Weights of a small GPT-style language model, trained from scratch on English Wikipedia: width 160.
Each number is 50 + 12 x the weight over its row's rms, rounded and kept within 0 to 99. Layers, rows and columns count from 0. The size before them is the row's rms in percent of the matrix's.

# layer 2 attention query, 256x160, rms 0.0435, rows 120-207, columns 0-79
095:51 61 45 52 55 65 43 56 38 67 59 36 42 39 45 47 40 43 68 35 40 42 46 41 53 45 41 59 42 55 58 39 61 60 58 47 52 64 64 51 63 54 47 40 44 45 37 70 63 67 28 71 35 62 23 39 50 43 25 73 56 58 58 60 54 64 64 42 49 54 42 37 49 28 64 60 23 53 45 35
099:39 41 15 45 42 53 51 48 41 48 46 54 48 57 59 47 60 57 60 61 65 70 69 46 37 31 29 36 77 41 59 26 49 47 40 58 62 63 52 55 69 42 55 50 57 47 55 38 75 42 45 49 62 53 58 46 40 37 49 42 41 29 54 31 46 61 64 51 40 49 54 39 57 78 44 53 72 61 41 39
111:36 65 60 66 56 23 40 47 56 63 20 43 46 46 53 52 70 69 54 49 53 55 59 69 67 52 62 58 61 37 51 38 45 29 60 65 57 54 69 60 56 30 38 43 35 59 36 62 67 58 47 46 50 71 37 76 42 53 46 44 52 52 61 40 82 69 47 44 49 36 48 41 42 41 54 28 61 75 27 68
118:79 46 35 45 41 33 39 51 49 83 33 68 42 31 50 64 51 57 38 63 52 37 60 45 43 37 47 56 50 42 62 64 49 41 66 52 55 57 50 56 47 62 67 45 41 37 41 40 69 40 32 59 50 30 49 37 49 62 44 64 45 42 52 60 39 65 62 50 52 44 60 52 67 26 56 47 33 46 39 37
110:42 74 46 37 49 42 40 49 46 68 57 53 45 50 42 46 52 68 62 62 40 45 65 57 66 68 52 46 46 50 58 48 62 43 62 60 72 53 63 47 50 62 38 48 26 30 48 43 79 54 36 56 48 40 37 55 42 51 36 61 64 56 37 67 53 74 57 45 49 43 64 60 63 25 51 44 55 52 76 50
102:40 52 40 44 50 61 65 56 51 57 64 53 46 48 56 75 46 60 32 59 54 51 38 47 59 73 38 38 56 55 33 72 36 56 73 56 48 57 39 51 34 38 44 85 60 53 50 59 36 47 72 48 42 44 58 54 30 41 44 57 66 42 34 52 58 61 45 62 48 58 41 45 42 48 40 55 55 63 80 46
107:56 55 43 71 48 70 30 40 57 46 74 47 30 77 40 50 55 46 69 33 58 47 33 52 34 64 51 58 24 55 48 47 42 34 51 64 42 73 51 37 52 46 32 51 56 55 61 42 62 51 66 39 51 58 37 56 63 50 55 62 50 25 39 48 62 50 39 52 35 45 49 51 55 52 51 42 53 44 46 60
109:56 50 69 45 57 68 56 27 28 37 44 38 33 38 35 40 51 44 50 44 43 43 36 50 56 59 58 29 60 40 42 62 37 72 19 50 32 44 45 33 43 36 47 62 78 65 50 65 34 65 72 43 45 59 28 65 65 56 62 58 56 60 64 33 49 47 45 54 64 60 66 47 52 58 42 60 54 65 31 54
113:49 45 49 39 81 47 56 65 48 46 44 53 30 48 40 54 53 22 55 54 67 60 45 37 59 67 47 26 34 55 42 50 28 48 43 50 50 64 29 48 47 43 36 40 54 44 51 52 35 33 55 52 54 70 60 57 59 54 48 34 78 70 57 37 41 60 50 44 52 47 35 65 73 58 49 49 55 60 66 66
091:71 55 46 60 68 50 53 32 33 64 40 54 53 57 56 52 22 49 76 41 41 47 46 58 46 51 67 40 69 53 67 54 49 47 45 50 43 47 39 37 48 54 52 28 47 34 48 49 44 52 48 57 50 41 59 38 52 49 44 51 61 53 34 57 46 50 57 68 50 52 40 37 57 57 51 40 72 58 25 35
104:80 37 40 66 54 49 58 52 46 65 58 47 56 39 26 53 44 56 41 31 51 45 57 51 40 44 48 55 41 38 70 46 37 57 64 49 38 65 61 33 52 33 33 71 50 53 41 48 45 43 34 60 53 50 37 59 52 37 38 74 58 51 55 67 50 48 50 42 50 41 38 48 40 75 37 26 46 45 53 65
105:32 39 74 49 34 47 41 41 53 60 54 56 55 49 48 61 35 61 50 72 41 51 53 55 52 59 33 63 39 45 51 35 45 52 43 40 55 42 56 55 75 46 53 45 60 70 46 59 36 55 34 46 52 30 65 55 56 31 68 99 51 42 60 56 44 45 60 33 34 31 61 33 70 40 44 22 60 42 31 39
098:36 40 78 42 39 46 58 57 74 53 50 41 40 37 43 46 37 77 61 46 54 71 55 26 49 40 46 53 77 47 38 62 38 62 47 49 64 46 42 53 50 45 44 37 43 67 28 41 41 51 37 38 59 41 46 38 63 62 65 53 58 45 41 56 54 73 56 58 66 37 67 60 39 59 58 44 41 54 48 37
119:51 38 57 82 58 27 67 27 42 62 43 35 60 35 43 29 40 54 46 48 59 57 45 44 60 46 65 43 48 40 76 20 61 57 53 55 48 61 56 64 50 29 37 42 30 68 39 57 58 54 46 43 41 51 51 46 37 59 38 67 57 47 62 39 33 44 73 55 30 37 29 34 60 45 67 39 53 31 50 55
115:76 49 61 74 61 38 46 59 34 51 39 43 49 36 74 51 37 28 41 52 55 24 49 43 60 34 18 39 53 18 54 60 47 56 32 51 48 45 58 59 52 38 66 60 40 45 45 40 62 63 65 71 52 58 33 32 44 63 51 37 47 76 69 44 35 52 60 47 60 54 67 52 45 54 53 68 19 60 76 66
105:63 55 65 66 58 38 42 64 45 41 27 34 45 54 40 32 59 47 54 65 29 46 53 47 50 46 39 39 74 59 44 47 37 55 43 43 60 28 61 45 53 41 71 69 53 51 62 62 32 52 51 60 49 62 42 41 28 48 63 29 18 53 60 64 73 44 49 42 65 58 45 46 44 63 63 67 36 54 64 58
108:29 56 42 60 49 47 52 61 71 34 51 46 48 40 50 58 60 43 55 69 45 59 41 52 55 70 28 54 62 49 38 39 57 54 58 63 60 45 66 62 51 50 59 73 54 60 52 59 28 53 42 71 40 54 31 47 22 57 74 69 36 50 39 57 52 57 44 47 53 47 56 67 60 25 58 42 53 43 53 46
118:59 38 27 63 41 59 56 55 41 67 47 51 57 59 40 50 53 66 73 50 47 71 51 71 50 47 68 62 57 56 45 44 66 46 47 39 55 69 56 33 73 59 36 59 60 40 37 47 64 39 37 51 27 74 42 56 49 49 66 61 56 28 57 49 53 54 58 68 35 68 44 67 51 41 46 30 63 46 55 62
121:36 49 26 48 49 74 38 27 55 41 57 54 46 76 55 62 42 61 35 58 35 72 51 60 43 49 63 43 47 58 48 69 65 38 55 54 59 36 51 44 43 57 31 32 63 68 46 48 38 32 46 28 49 47 55 65 52 48 71 62 28 57 67 48 68 49 53 70 33 52 65 41 50 42 57 42 51 27 54 52
106:59 44 45 49 58 47 59 41 56 33 43 39 46 33 49 49 47 31 64 57 47 40 45 24 37 45 53 49 71 29 60 45 46 54 35 72 42 40 70 48 41 60 49 52 45 36 71 43 49 52 63 63 44 46 12 54 79 41 51 43 49 43 60 50 47 43 45 37 52 48 65 30 36 45 36 53 43 42 53 47
106:47 48 68 57 51 60 64 44 37 62 50 60 31 46 55 32 58 38 73 60 47 36 53 44 36 34 55 45 64 70 62 46 43 35 67 70 40 50 48 50 51 59 40 51 55 62 49 61 66 44 47 55 46 76 68 27 64 49 52 34 51 80 50 20 41 49 54 32 53 37 55 40 39 69 29 67 50 62 48 55
114:37 65 23 47 41 67 32 46 50 55 65 70 64 86 60 56 51 61 40 43 66 68 47 61 49 52 38 39 33 73 20 74 40 48 58 46 59 69 53 58 61 50 37 41 48 55 54 51 35 54 63 38 62 24 69 57 39 60 40 45 51 24 34 47 54 66 52 51 38 57 41 37 49 48 60 46 72 61 36 27
105:24 48 46 52 42 52 40 36 62 70 42 76 49 64 63 46 53 67 39 65 65 63 48 80 54 65 70 66 45 73 49 54 49 38 67 52 62 56 35 34 63 56 53 79 59 66 48 47 53 44 48 28 23 41 55 46 50 53 38 55 77 59 40 35 52 50 52 45 47 49 45 48 52 46 47 57 42 51 55 54
107:37 44 30 43 33 72 50 42 53 58 59 46 56 46 43 67 61 50 33 45 43 39 36 38 28 33 47 66 46 68 39 34 48 42 54 40 54 62 80 75 34 59 49 54 75 68 77 46 41 50 44 35 61 71 49 67 42 59 57 44 37 54 35 51 46 41 63 55 46 38 37 62 46 57 49 67 65 51 57 36
117:58 62 56 31 50 57 51 67 41 31 52 44 37 38 56 35 64 65 33 28 68 54 39 61 75 48 65 40 68 50 64 47 41 39 37 47 24 36 59 51 47 50 61 53 55 50 50 53 55 55 45 33 46 49 42 51 49 57 59 49 30 31 29 83 73 35 52 50 59 42 59 51 45 50 46 60 44 46 54 64
123:55 42 63 51 51 67 69 36 47 61 65 42 55 46 60 41 64 61 61 68 56 27 49 43 47 44 51 69 40 64 53 34 65 47 54 46 52 49 46 50 41 46 48 47 68 32 10 64 59 33 40 52 50 45 44 32 37 61 40 62 67 57 57 45 40 48 55 56 55 67 45 51 51 21 58 49 53 64 57 53
133:45 48 49 36 29 55 27 60 50 26 36 53 35 63 68 54 53 51 50 39 44 64 75 66 44 52 48 53 62 37 48 59 29 50 36 60 71 38 78 46 75 72 78 50 52 57 56 59 50 47 46 36 44 43 53 42 58 50 45 51 27 62 63 59 31 36 64 54 46 70 47 45 58 61 56 51 50 49 59 55
132:54 52 45 54 41 26 47 48 56 65 56 64 09 40 50 63 38 38 49 40 48 56 58 68 58 35 45 53 53 58 40 43 49 40 59 57 44 58 65 23 78 51 64 50 49 55 55 38 38 49 25 58 30 32 48 66 29 59 29 50 60 47 44 88 58 65 67 65 56 41 56 55 43 58 55 74 47 52 26 50
130:56 39 49 54 61 39 38 56 50 61 44 33 57 46 40 57 54 48 46 58 56 67 37 48 31 43 55 65 60 59 43 81 67 35 45 52 50 64 48 40 54 38 65 60 55 83 55 44 40 55 41 35 55 51 59 57 47 40 33 39 39 46 62 28 59 58 44 34 33 45 38 54 51 36 48 24 55 58 67 62
131:62 48 67 47 32 55 32 70 41 53 47 60 58 45 57 64 55 65 69 67 58 26 62 35 49 38 59 63 55 42 50 27 55 30 46 43 85 61 55 47 50 33 49 29 55 50 25 47 32 21 64 54 63 57 59 41 46 39 54 54 43 60 53 47 41 37 50 39 46 61 61 52 51 46 42 29 42 49 64 50
134:48 55 71 53 70 28 48 59 56 55 56 45 39 50 46 71 56 56 65 47 40 54 48 48 62 72 61 45 42 36 62 51 24 50 60 31 46 47 56 47 59 40 44 45 61 50 39 41 45 43 48 61 49 21 46 58 61 40 55 58 38 48 67 65 36 54 37 37 38 28 70 47 46 38 50 53 32 34 30 65
129:49 35 58 25 43 68 19 67 55 63 36 54 40 46 91 55 65 52 48 48 41 39 52 41 44 38 49 71 34 36 59 19 60 40 32 56 46 70 38 59 49 51 37 42 63 41 62 59 43 70 65 46 67 65 38 42 53 58 38 63 38 52 39 33 31 45 55 48 39 48 48 45 54 63 54 63 47 31 45 35
143:59 60 64 60 72 42 57 60 44 48 35 45 48 59 58 43 50 58 52 23 43 48 63 52 47 57 45 45 59 62 47 38 56 54 63 38 44 43 59 59 39 54 51 38 44 57 49 49 45 57 41 58 37 47 46 46 67 74 62 42 36 69 80 57 33 24 51 66 60 60 71 53 61 32 23 67 64 54 68 48
141:34 56 46 54 37 39 55 57 35 44 49 32 69 54 37 53 33 50 55 75 53 25 48 44 43 45 55 53 39 51 52 43 30 48 61 47 66 57 31 59 55 52 55 50 42 28 60 48 43 47 37 67 52 48 39 41 63 50 48 69 45 40 64 50 35 46 65 45 39 42 44 46 44 43 34 75 31 42 53 45
141:42 55 48 34 59 69 50 42 46 52 69 30 43 64 50 56 56 37 46 54 60 56 52 46 23 65 48 46 40 54 43 48 43 57 70 57 55 44 30 38 68 67 27 41 47 56 46 52 62 53 33 72 38 56 56 54 42 43 35 40 49 68 53 41 33 48 36 55 43 51 52 43 70 53 29 39 44 49 36 54
145:43 54 55 52 57 25 47 57 66 64 33 75 34 52 46 39 46 48 66 49 52 61 60 49 73 47 75 35 55 32 62 43 52 51 50 56 55 45 48 47 57 52 26 58 51 58 51 53 43 56 45 38 46 14 54 60 51 63 43 47 51 42 69 79 64 74 49 46 43 49 40 53 46 36 48 51 56 48 46 45
126:70 34 40 54 58 76 56 32 40 38 65 61 48 49 49 27 38 48 51 42 42 53 45 46 37 36 47 48 47 45 54 31 67 50 56 60 43 36 58 37 56 63 40 37 33 35 51 32 62 42 38 42 45 37 47 55 27 29 70 54 47 45 42 44 61 48 65 65 49 66 65 66 64 31 44 23 33 57 30 66
146:50 58 54 42 47 61 67 16 37 53 64 37 46 61 43 48 53 50 42 63 37 40 34 42 45 44 49 44 37 46 30 44 65 40 55 58 47 60 36 59 41 63 42 66 44 38 43 45 59 50 60 49 49 59 60 40 41 47 49 50 50 61 43 54 74 54 40 81 55 56 38 42 54 49 75 62 61 57 52 43
153:34 62 48 39 46 47 29 67 58 52 63 53 62 61 58 60 31 17 53 33 51 65 51 63 55 48 40 59 61 46 81 42 56 63 33 55 39 36 56 22 60 70 54 53 64 69 50 54 61 48 43 45 55 41 78 47 41 52 52 75 43 51 49 70 38 60 56 57 56 68 55 50 42 50 37 23 58 58 56 40
134:58 55 40 59 52 47 49 32 63 66 44 46 64 69 38 53 34 58 25 45 50 27 68 66 39 55 19 63 51 40 64 51 67 41 47 50 62 40 46 54 54 59 52 71 47 62 38 60 31 52 47 48 51 53 51 43 46 55 38 47 32 91 61 47 57 47 60 53 54 59 49 45 46 45 57 58 30 40 61 42
110:65 46 39 61 67 47 64 63 44 58 43 57 31 48 67 31 40 36 79 50 49 54 35 49 73 51 54 50 15 54 42 55 50 66 66 55 47 63 56 54 54 43 57 46 64 60 61 27 68 34 49 57 52 49 55 49 62 36 54 49 35 42 47 47 34 36 38 42 40 46 34 49 39 35 59 52 69 42 53 45
095:41 58 44 74 60 42 52 75 60 67 55 54 61 40 55 51 53 48 42 42 52 80 58 28 63 62 45 60 33 39 64 53 63 56 62 30 68 54 46 47 47 40 39 46 58 59 41 32 44 29 45 55 66 49 56 34 50 41 63 54 66 58 49 67 47 57 42 58 51 51 43 62 50 51 51 22 58 49 57 54
087:30 40 48 78 42 56 52 62 59 49 79 67 22 39 43 53 43 44 28 37 32 59 53 30 56 58 41 55 44 13 37 46 51 46 48 35 59 39 37 54 49 52 59 53 44 52 34 55 46 54 35 45 53 58 45 42 51 81 48 25 63 65 71 40 46 66 51 22 59 49 46 41 38 65 38 51 36 58 53 56
102:37 58 58 49 40 45 39 49 63 47 34 49 48 36 31 64 72 70 55 75 47 53 58 71 65 61 59 58 44 58 31 43 48 43 28 43 63 51 59 55 51 47 54 53 40 59 61 43 49 44 55 56 62 61 47 62 44 48 74 66 26 42 54 48 53 66 59 45 37 59 51 58 46 61 31 36 58 57 29 63
121:61 36 71 45 53 47 66 46 33 40 40 38 48 58 52 48 49 26 39 50 34 51 48 36 59 52 34 38 56 49 53 57 42 47 39 53 21 40 66 45 51 38 65 53 41 30 69 62 46 79 55 42 36 55 47 68 58 62 56 53 30 47 63 57 62 27 43 45 54 58 57 41 43 51 33 67 39 62 33 37
092:53 52 38 65 42 58 64 70 33 34 59 61 45 37 47 51 62 27 32 52 50 45 54 32 47 44 46 73 66 48 56 54 51 38 45 48 31 37 53 47 58 52 66 59 36 39 56 60 34 69 27 57 52 45 25 38 57 41 60 45 29 39 53 71 44 53 35 33 57 56 49 52 43 64 51 57 43 64 74 55
114:37 26 57 34 56 56 51 35 56 59 53 65 57 49 50 48 54 67 37 52 50 48 35 44 70 44 59 35 39 58 58 55 41 67 61 26 37 68 61 47 66 51 50 47 51 64 39 67 53 63 58 68 61 27 62 22 30 51 51 54 71 49 54 41 43 39 31 50 35 61 46 38 63 38 57 20 71 53 58 54
089:47 57 47 55 51 52 40 43 44 62 47 64 59 58 44 49 54 81 63 55 61 70 59 63 61 47 71 57 27 64 58 40 77 41 63 57 42 60 42 39 62 62 47 43 61 47 47 53 62 27 52 37 55 42 77 39 34 27 60 49 60 24 28 54 57 58 47 71 39 60 66 65 64 36 42 45 62 34 31 44
112:51 44 54 50 56 61 51 57 63 57 32 60 50 39 51 54 62 56 47 50 44 58 32 60 59 31 61 38 66 65 24 49 61 48 58 42 67 55 43 63 52 71 43 58 41 50 45 52 48 44 47 46 52 52 57 49 29 32 32 33 43 42 56 48 51 59 17 51 41 53 51 69 58 37 70 48 48 58 49 53
110:43 70 35 73 46 43 54 51 57 54 54 41 39 48 49 59 53 70 53 59 49 50 47 63 50 56 79 64 39 58 74 31 46 42 56 49 42 58 40 41 32 43 40 52 61 22 48 38 56 40 42 79 57 51 36 39 48 31 59 72 48 43 54 37 37 34 48 62 30 68 49 58 48 44 46 51 67 49 46 61
106:34 72 36 75 44 47 30 65 58 50 31 47 42 62 33 60 58 40 55 47 58 38 50 49 38 42 34 29 68 54 38 35 48 46 50 47 51 55 37 68 45 43 44 56 83 55 56 51 53 57 42 33 59 66 61 73 64 80 55 72 49 45 51 35 66 53 71 39 54 60 44 51 35 24 59 45 28 57 48 53
115:51 47 38 16 45 71 46 48 29 45 51 50 50 60 52 44 59 45 48 27 75 60 43 68 42 35 37 46 63 67 55 67 50 44 46 57 38 47 30 52 56 64 42 42 53 50 48 46 49 39 50 54 48 47 72 63 59 51 57 22 70 65 38 40 68 55 60 64 56 51 61 56 50 56 40 50 58 56 44 50
102:70 49 46 60 55 59 52 46 64 37 31 55 55 56 55 44 43 48 49 51 19 61 36 51 53 45 68 48 49 66 61 29 38 70 66 55 49 51 61 56 45 47 48 49 31 38 50 41 70 68 41 69 50 65 47 45 60 33 61 75 47 45 61 60 46 60 54 50 51 59 61 80 60 42 54 37 44 61 66 47
103:51 48 31 45 53 27 58 35 75 66 39 31 41 38 54 42 57 53 53 48 46 56 57 52 51 53 67 54 53 50 44 51 43 34 43 49 76 86 71 33 57 49 22 42 40 55 47 50 54 52 39 63 28 64 46 62 44 64 48 52 69 59 72 63 52 30 51 54 27 64 67 54 28 59 57 54 56 71 44 32
110:32 63 43 37 10 49 39 52 56 38 51 57 58 43 70 65 72 70 56 30 52 64 72 62 38 67 66 62 66 39 48 53 67 47 40 46 63 66 61 26 56 52 40 51 61 60 47 64 31 44 42 38 57 49 55 43 56 39 60 64 69 43 26 58 57 32 50 67 33 55 42 54 55 51 40 36 53 43 45 57
122:52 70 62 66 57 55 36 39 62 60 57 34 50 49 50 41 46 43 58 55 47 41 31 74 58 39 53 41 57 81 63 50 71 40 57 69 37 59 72 51 55 52 34 54 53 48 32 36 41 59 27 33 53 58 40 51 57 48 56 52 70 70 43 41 52 43 71 59 40 58 46 65 43 54 54 59 51 46 22 63
111:71 58 54 58 50 52 60 58 32 36 47 49 60 36 37 30 54 34 83 35 35 66 51 38 61 71 61 47 65 44 44 66 40 39 39 46 48 41 34 59 50 61 53 47 49 55 42 70 37 37 31 46 46 59 51 51 69 59 51 39 47 41 36 59 60 37 35 50 54 45 58 58 34 55 26 49 44 49 41 30
118:53 53 68 52 48 40 24 66 68 50 55 60 50 45 50 57 53 42 63 49 47 34 47 63 55 45 33 51 39 64 31 41 38 57 53 47 55 40 47 49 64 43 56 45 57 55 51 30 78 50 34 63 71 32 70 51 57 51 52 75 59 38 39 51 67 56 51 41 37 36 48 57 47 50 49 52 52 66 55 50
146:76 38 47 51 61 28 63 50 45 67 43 47 64 47 35 56 52 41 50 68 27 39 45 35 61 36 53 56 41 29 76 52 54 61 21 46 28 45 57 58 34 28 54 33 38 37 47 52 32 50 61 52 68 54 52 65 53 72 53 65 39 58 53 56 55 49 64 52 50 70 54 32 58 33 49 35 50 35 55 49
114:43 77 66 37 47 29 55 44 53 68 67 43 28 36 57 51 56 60 47 55 44 35 50 54 30 48 30 56 46 66 61 37 62 46 67 48 63 58 38 50 52 61 39 45 57 34 39 40 75 46 25 41 63 32 58 36 44 33 37 57 74 49 39 63 60 52 56 42 31 56 61 50 78 42 46 54 61 56 49 45
127:56 62 52 31 67 55 40 27 50 19 47 54 61 54 42 66 43 36 47 47 30 48 48 59 49 59 67 61 59 33 44 48 36 62 24 40 60 42 53 26 38 38 48 53 49 51 58 79 51 58 56 38 53 63 46 37 53 39 56 67 47 44 59 32 54 45 35 58 41 52 38 39 39 68 63 53 43 38 62 60
138:59 59 43 43 38 43 46 32 21 51 53 56 64 59 45 42 57 48 44 37 35 60 47 44 47 82 45 57 24 52 48 63 39 47 59 52 52 72 64 33 41 47 36 51 56 56 50 61 32 51 63 48 52 49 66 48 48 59 61 24 50 43 61 32 53 51 49 60 48 61 62 61 70 68 55 47 63 62 83 50
127:45 27 41 58 31 69 53 63 52 41 28 49 47 17 67 42 52 66 42 61 57 56 57 33 39 27 46 54 55 47 39 59 47 54 40 40 49 68 38 47 37 67 46 63 49 47 33 50 47 73 62 65 69 41 43 28 62 46 68 45 49 47 42 15 56 67 49 67 64 44 47 48 54 20 43 61 63 54 37 51
117:44 56 65 44 50 46 45 55 39 50 48 66 36 48 28 55 45 55 52 56 50 70 57 62 57 56 54 50 51 55 70 75 61 60 80 46 39 94 50 71 58 36 67 45 50 55 41 63 46 53 29 35 28 46 54 53 36 39 67 54 49 47 63 52 57 57 52 43 51 53 60 35 49 60 76 53 52 68 38 70
137:52 69 66 57 66 39 48 46 56 63 46 32 42 50 35 55 52 52 43 69 37 71 54 50 65 50 52 43 37 64 49 65 59 39 72 41 65 50 36 64 49 16 66 50 58 67 39 59 70 40 32 46 35 37 75 28 53 51 32 49 58 63 64 46 36 48 48 35 47 52 71 40 63 39 49 44 52 50 43 72
128:56 46 80 44 46 46 60 46 44 62 40 56 49 59 48 61 70 59 49 56 26 43 64 37 60 58 49 43 49 36 48 50 56 32 43 33 44 30 40 57 57 58 35 53 56 50 48 61 64 44 51 56 46 51 50 54 46 62 59 76 43 51 55 58 42 48 46 49 62 41 39 51 59 48 61 84 36 40 51 48
114:58 63 61 37 47 42 46 39 69 68 45 39 49 43 49 47 73 58 55 54 47 44 55 33 56 49 37 49 55 57 48 63 35 57 61 45 57 72 53 26 44 27 64 32 49 53 52 50 51 53 52 56 51 36 38 58 62 54 73 53 55 54 54 29 33 45 68 70 69 58 40 47 58 46 59 57 54 34 36 42
154:46 57 40 52 41 36 54 40 53 70 38 23 54 41 58 62 57 73 44 54 41 43 47 51 33 58 33 56 81 61 43 49 53 46 65 32 62 63 50 75 42 62 33 62 47 50 30 56 46 44 53 75 45 45 52 55 51 43 45 53 59 43 51 48 36 68 45 62 41 49 66 46 56 34 54 60 28 62 61 43
129:50 26 23 68 41 62 71 26 68 68 40 29 54 36 39 75 47 35 32 65 41 37 53 70 53 44 51 56 48 53 67 47 43 74 56 59 58 52 49 57 58 35 54 65 56 47 55 57 65 77 27 40 61 48 50 44 57 48 46 53 61 41 56 39 57 44 54 43 77 61 45 40 58 52 69 60 63 46 55 43
143:49 50 45 65 61 32 51 48 42 44 47 74 39 35 53 48 44 62 45 44 51 21 69 11 47 68 60 44 34 30 46 55 59 45 51 43 48 47 29 52 49 42 40 59 41 58 36 64 38 49 46 39 34 48 55 36 31 53 52 64 29 41 57 46 55 47 54 34 64 52 55 51 59 44 40 53 38 58 62 46
147:59 55 50 57 29 70 66 32 31 53 54 25 52 46 52 47 37 41 48 31 50 30 67 41 26 80 31 65 46 48 56 54 51 59 54 51 41 43 66 52 26 47 55 36 43 59 47 53 49 52 68 41 60 56 49 66 43 56 35 52 44 39 33 54 49 59 50 49 49 56 46 41 55 36 46 53 46 67 61 42
138:53 64 46 38 47 54 67 41 47 55 39 37 46 38 51 55 47 45 34 62 53 49 66 60 23 42 39 49 54 66 55 56 62 68 57 66 41 72 37 39 32 59 56 46 49 52 31 51 54 43 71 81 54 49 44 50 42 58 35 38 41 56 44 61 43 57 61 72 53 39 63 50 53 69 50 56 64 54 72 43
044:56 52 66 42 47 58 69 60 47 38 54 48 59 25 52 49 61 63 57 70 57 29 59 49 56 55 52 74 31 57 52 17 68 51 45 36 40 54 36 45 34 26 57 40 57 63 54 53 75 59 73 63 45 45 56 52 50 79 43 55 28 47 43 36 38 29 44 52 39 40 67 38 43 44 42 53 44 42 62 42
045:55 41 47 40 51 47 14 40 25 41 38 60 33 44 56 53 65 61 69 43 47 28 67 36 40 65 48 40 59 57 62 42 44 51 37 60 57 47 50 47 59 63 54 33 62 36 39 38 52 56 47 50 55 31 65 48 65 70 39 49 42 55 55 45 72 48 43 57 55 44 36 40 59 59 42 37 65 64 39 35
053:72 38 48 59 69 30 71 56 50 61 49 56 45 45 55 49 45 43 48 67 36 41 49 46 55 47 40 72 33 39 65 37 63 58 37 35 46 64 48 61 46 21 72 48 18 46 44 39 59 57 52 62 42 58 46 44 54 37 43 55 45 37 64 49 38 44 44 50 36 60 72 53 58 35 76 45 26 42 62 60
058:31 56 47 42 36 47 42 51 58 33 49 53 41 52 50 61 42 41 58 29 55 52 58 62 43 64 55 32 67 59 45 61 43 21 54 66 55 41 56 44 63 87 33 44 70 52 55 58 43 47 47 58 54 34 55 49 49 30 54 53 51 79 45 58 57 58 70 63 58 59 50 49 46 62 33 46 56 57 44 40
059:25 72 54 37 29 58 27 41 48 41 44 51 40 55 52 53 37 59 56 29 67 65 54 62 41 68 53 39 64 56 47 65 39 35 59 72 61 38 44 42 72 77 53 65 78 63 67 58 45 52 45 35 51 43 57 62 46 55 49 35 52 56 45 65 72 47 65 56 64 49 41 57 40 72 32 55 55 51 42 47
064:68 36 44 65 68 42 72 65 61 52 53 36 58 45 52 39 58 43 49 70 44 39 39 51 58 30 50 68 40 38 62 44 49 74 43 21 53 60 59 54 40 23 56 44 25 27 47 33 55 41 57 65 55 61 44 35 49 49 62 62 62 42 57 36 35 52 35 57 33 66 56 50 54 37 59 51 56 56 54 59
045:50 52 34 58 48 55 57 42 45 52 46 50 44 54 67 43 56 48 33 54 56 59 48 61 47 59 60 61 55 37 54 66 45 43 49 45 32 54 53 49 64 41 49 41 46 33 29 35 34 50 52 64 65 45 46 77 43 40 24 51 67 37 64 48 65 43 49 36 57 24 34 73 58 51 48 34 48 49 52 46
048:39 51 68 38 59 45 63 31 40 44 35 64 47 59 43 42 50 40 50 59 46 41 38 31 65 53 49 48 34 57 29 70 34 52 25 54 44 59 42 66 54 53 65 52 34 41 38 29 51 36 54 65 44 31 53 54 68 49 60 24 45 39 57 55 54 31 58 37 64 53 60 46 57 40 55 72 48 44 50 42
057:33 59 51 31 41 62 37 57 45 46 45 59 34 60 59 61 33 58 61 33 66 58 65 62 30 49 55 46 64 55 41 68 45 30 55 67 54 27 38 51 57 78 46 51 75 61 54 48 58 60 49 38 45 36 49 58 51 31 40 45 51 76 37 68 58 49 60 58 61 55 56 49 56 72 49 38 49 58 45 52
054:51 45 45 70 62 25 50 66 58 58 40 60 55 53 47 46 67 39 48 74 24 44 57 51 77 55 43 54 49 35 60 46 54 70 35 39 48 59 71 46 49 31 54 55 31 38 42 49 43 47 45 57 56 52 51 24 51 64 55 68 39 34 65 53 35 42 41 44 43 59 69 52 43 24 61 52 56 43 45 46
049:37 60 52 50 44 62 24 51 50 61 43 61 36 61 55 55 53 50 45 40 62 77 39 77 52 69 56 64 57 60 37 54 49 41 68 51 49 35 67 60 69 51 31 60 71 71 61 69 42 55 47 27 40 35 43 66 56 46 43 53 44 58 57 50 61 58 57 48 49 58 39 60 19 57 46 57 54 48 32 48
050:37 58 52 43 55 39 45 58 45 47 57 54 38 67 47 70 59 46 62 49 56 63 46 78 47 52 40 52 63 54 64 52 61 58 35 53 57 51 80 43 46 73 47 44 43 70 67 20 42 55 50 26 35 41 53 40 44 41 47 37 40 71 52 50 55 48 61 45 49 55 51 34 20 34 51 45 74 60 43 60
048:64 31 57 62 58 52 52 61 48 54 56 36 55 32 41 27 44 56 40 63 43 32 34 42 51 34 52 60 32 29 75 31 46 46 43 51 47 42 64 37 55 32 54 60 41 36 65 62 40 58 67 63 52 49 43 58 47 56 51 69 44 41 54 49 23 44 59 35 28 58 61 46 49 43 32 58 54 55 53 55
070:62 35 53 57 55 44 79 35 43 57 59 30 66 49 46 50 38 56 40 51 38 43 43 09 45 54 49 54 26 44 45 37 48 59 46 36 44 68 36 57 32 31 44 39 29 41 46 36 54 41 54 67 50 57 41 60 73 68 54 42 45 37 54 34 49 54 40 49 45 32 48 43 66 53 57 55 36 49 77 53
050:60 21 52 42 55 56 55 52 47 56 68 31 60 49 53 54 41 53 60 46 54 57 63 34 67 35 63 71 37 43 56 28 62 55 39 42 36 64 65 55 37 26 33 43 31 37 42 45 54 55 60 54 55 43 30 51 58 54 62 42 71 29 31 53 42 66 35 58 29 50 57 41 68 45 74 23 38 54 57 39
058:41 39 56 63 51 57 39 38 58 46 53 65 57 36 37 38 21 62 59 39 68 71 63 45 55 25 46 45 55 76 35 68 52 39 80 55 49 39 36 52 47 52 34 46 62 59 43 49 53 54 23 49 47 48 48 50 53 37 36 49 37 52 21 51 58 71 38 46 56 36 48 56 39 54 33 43 60 31 52 49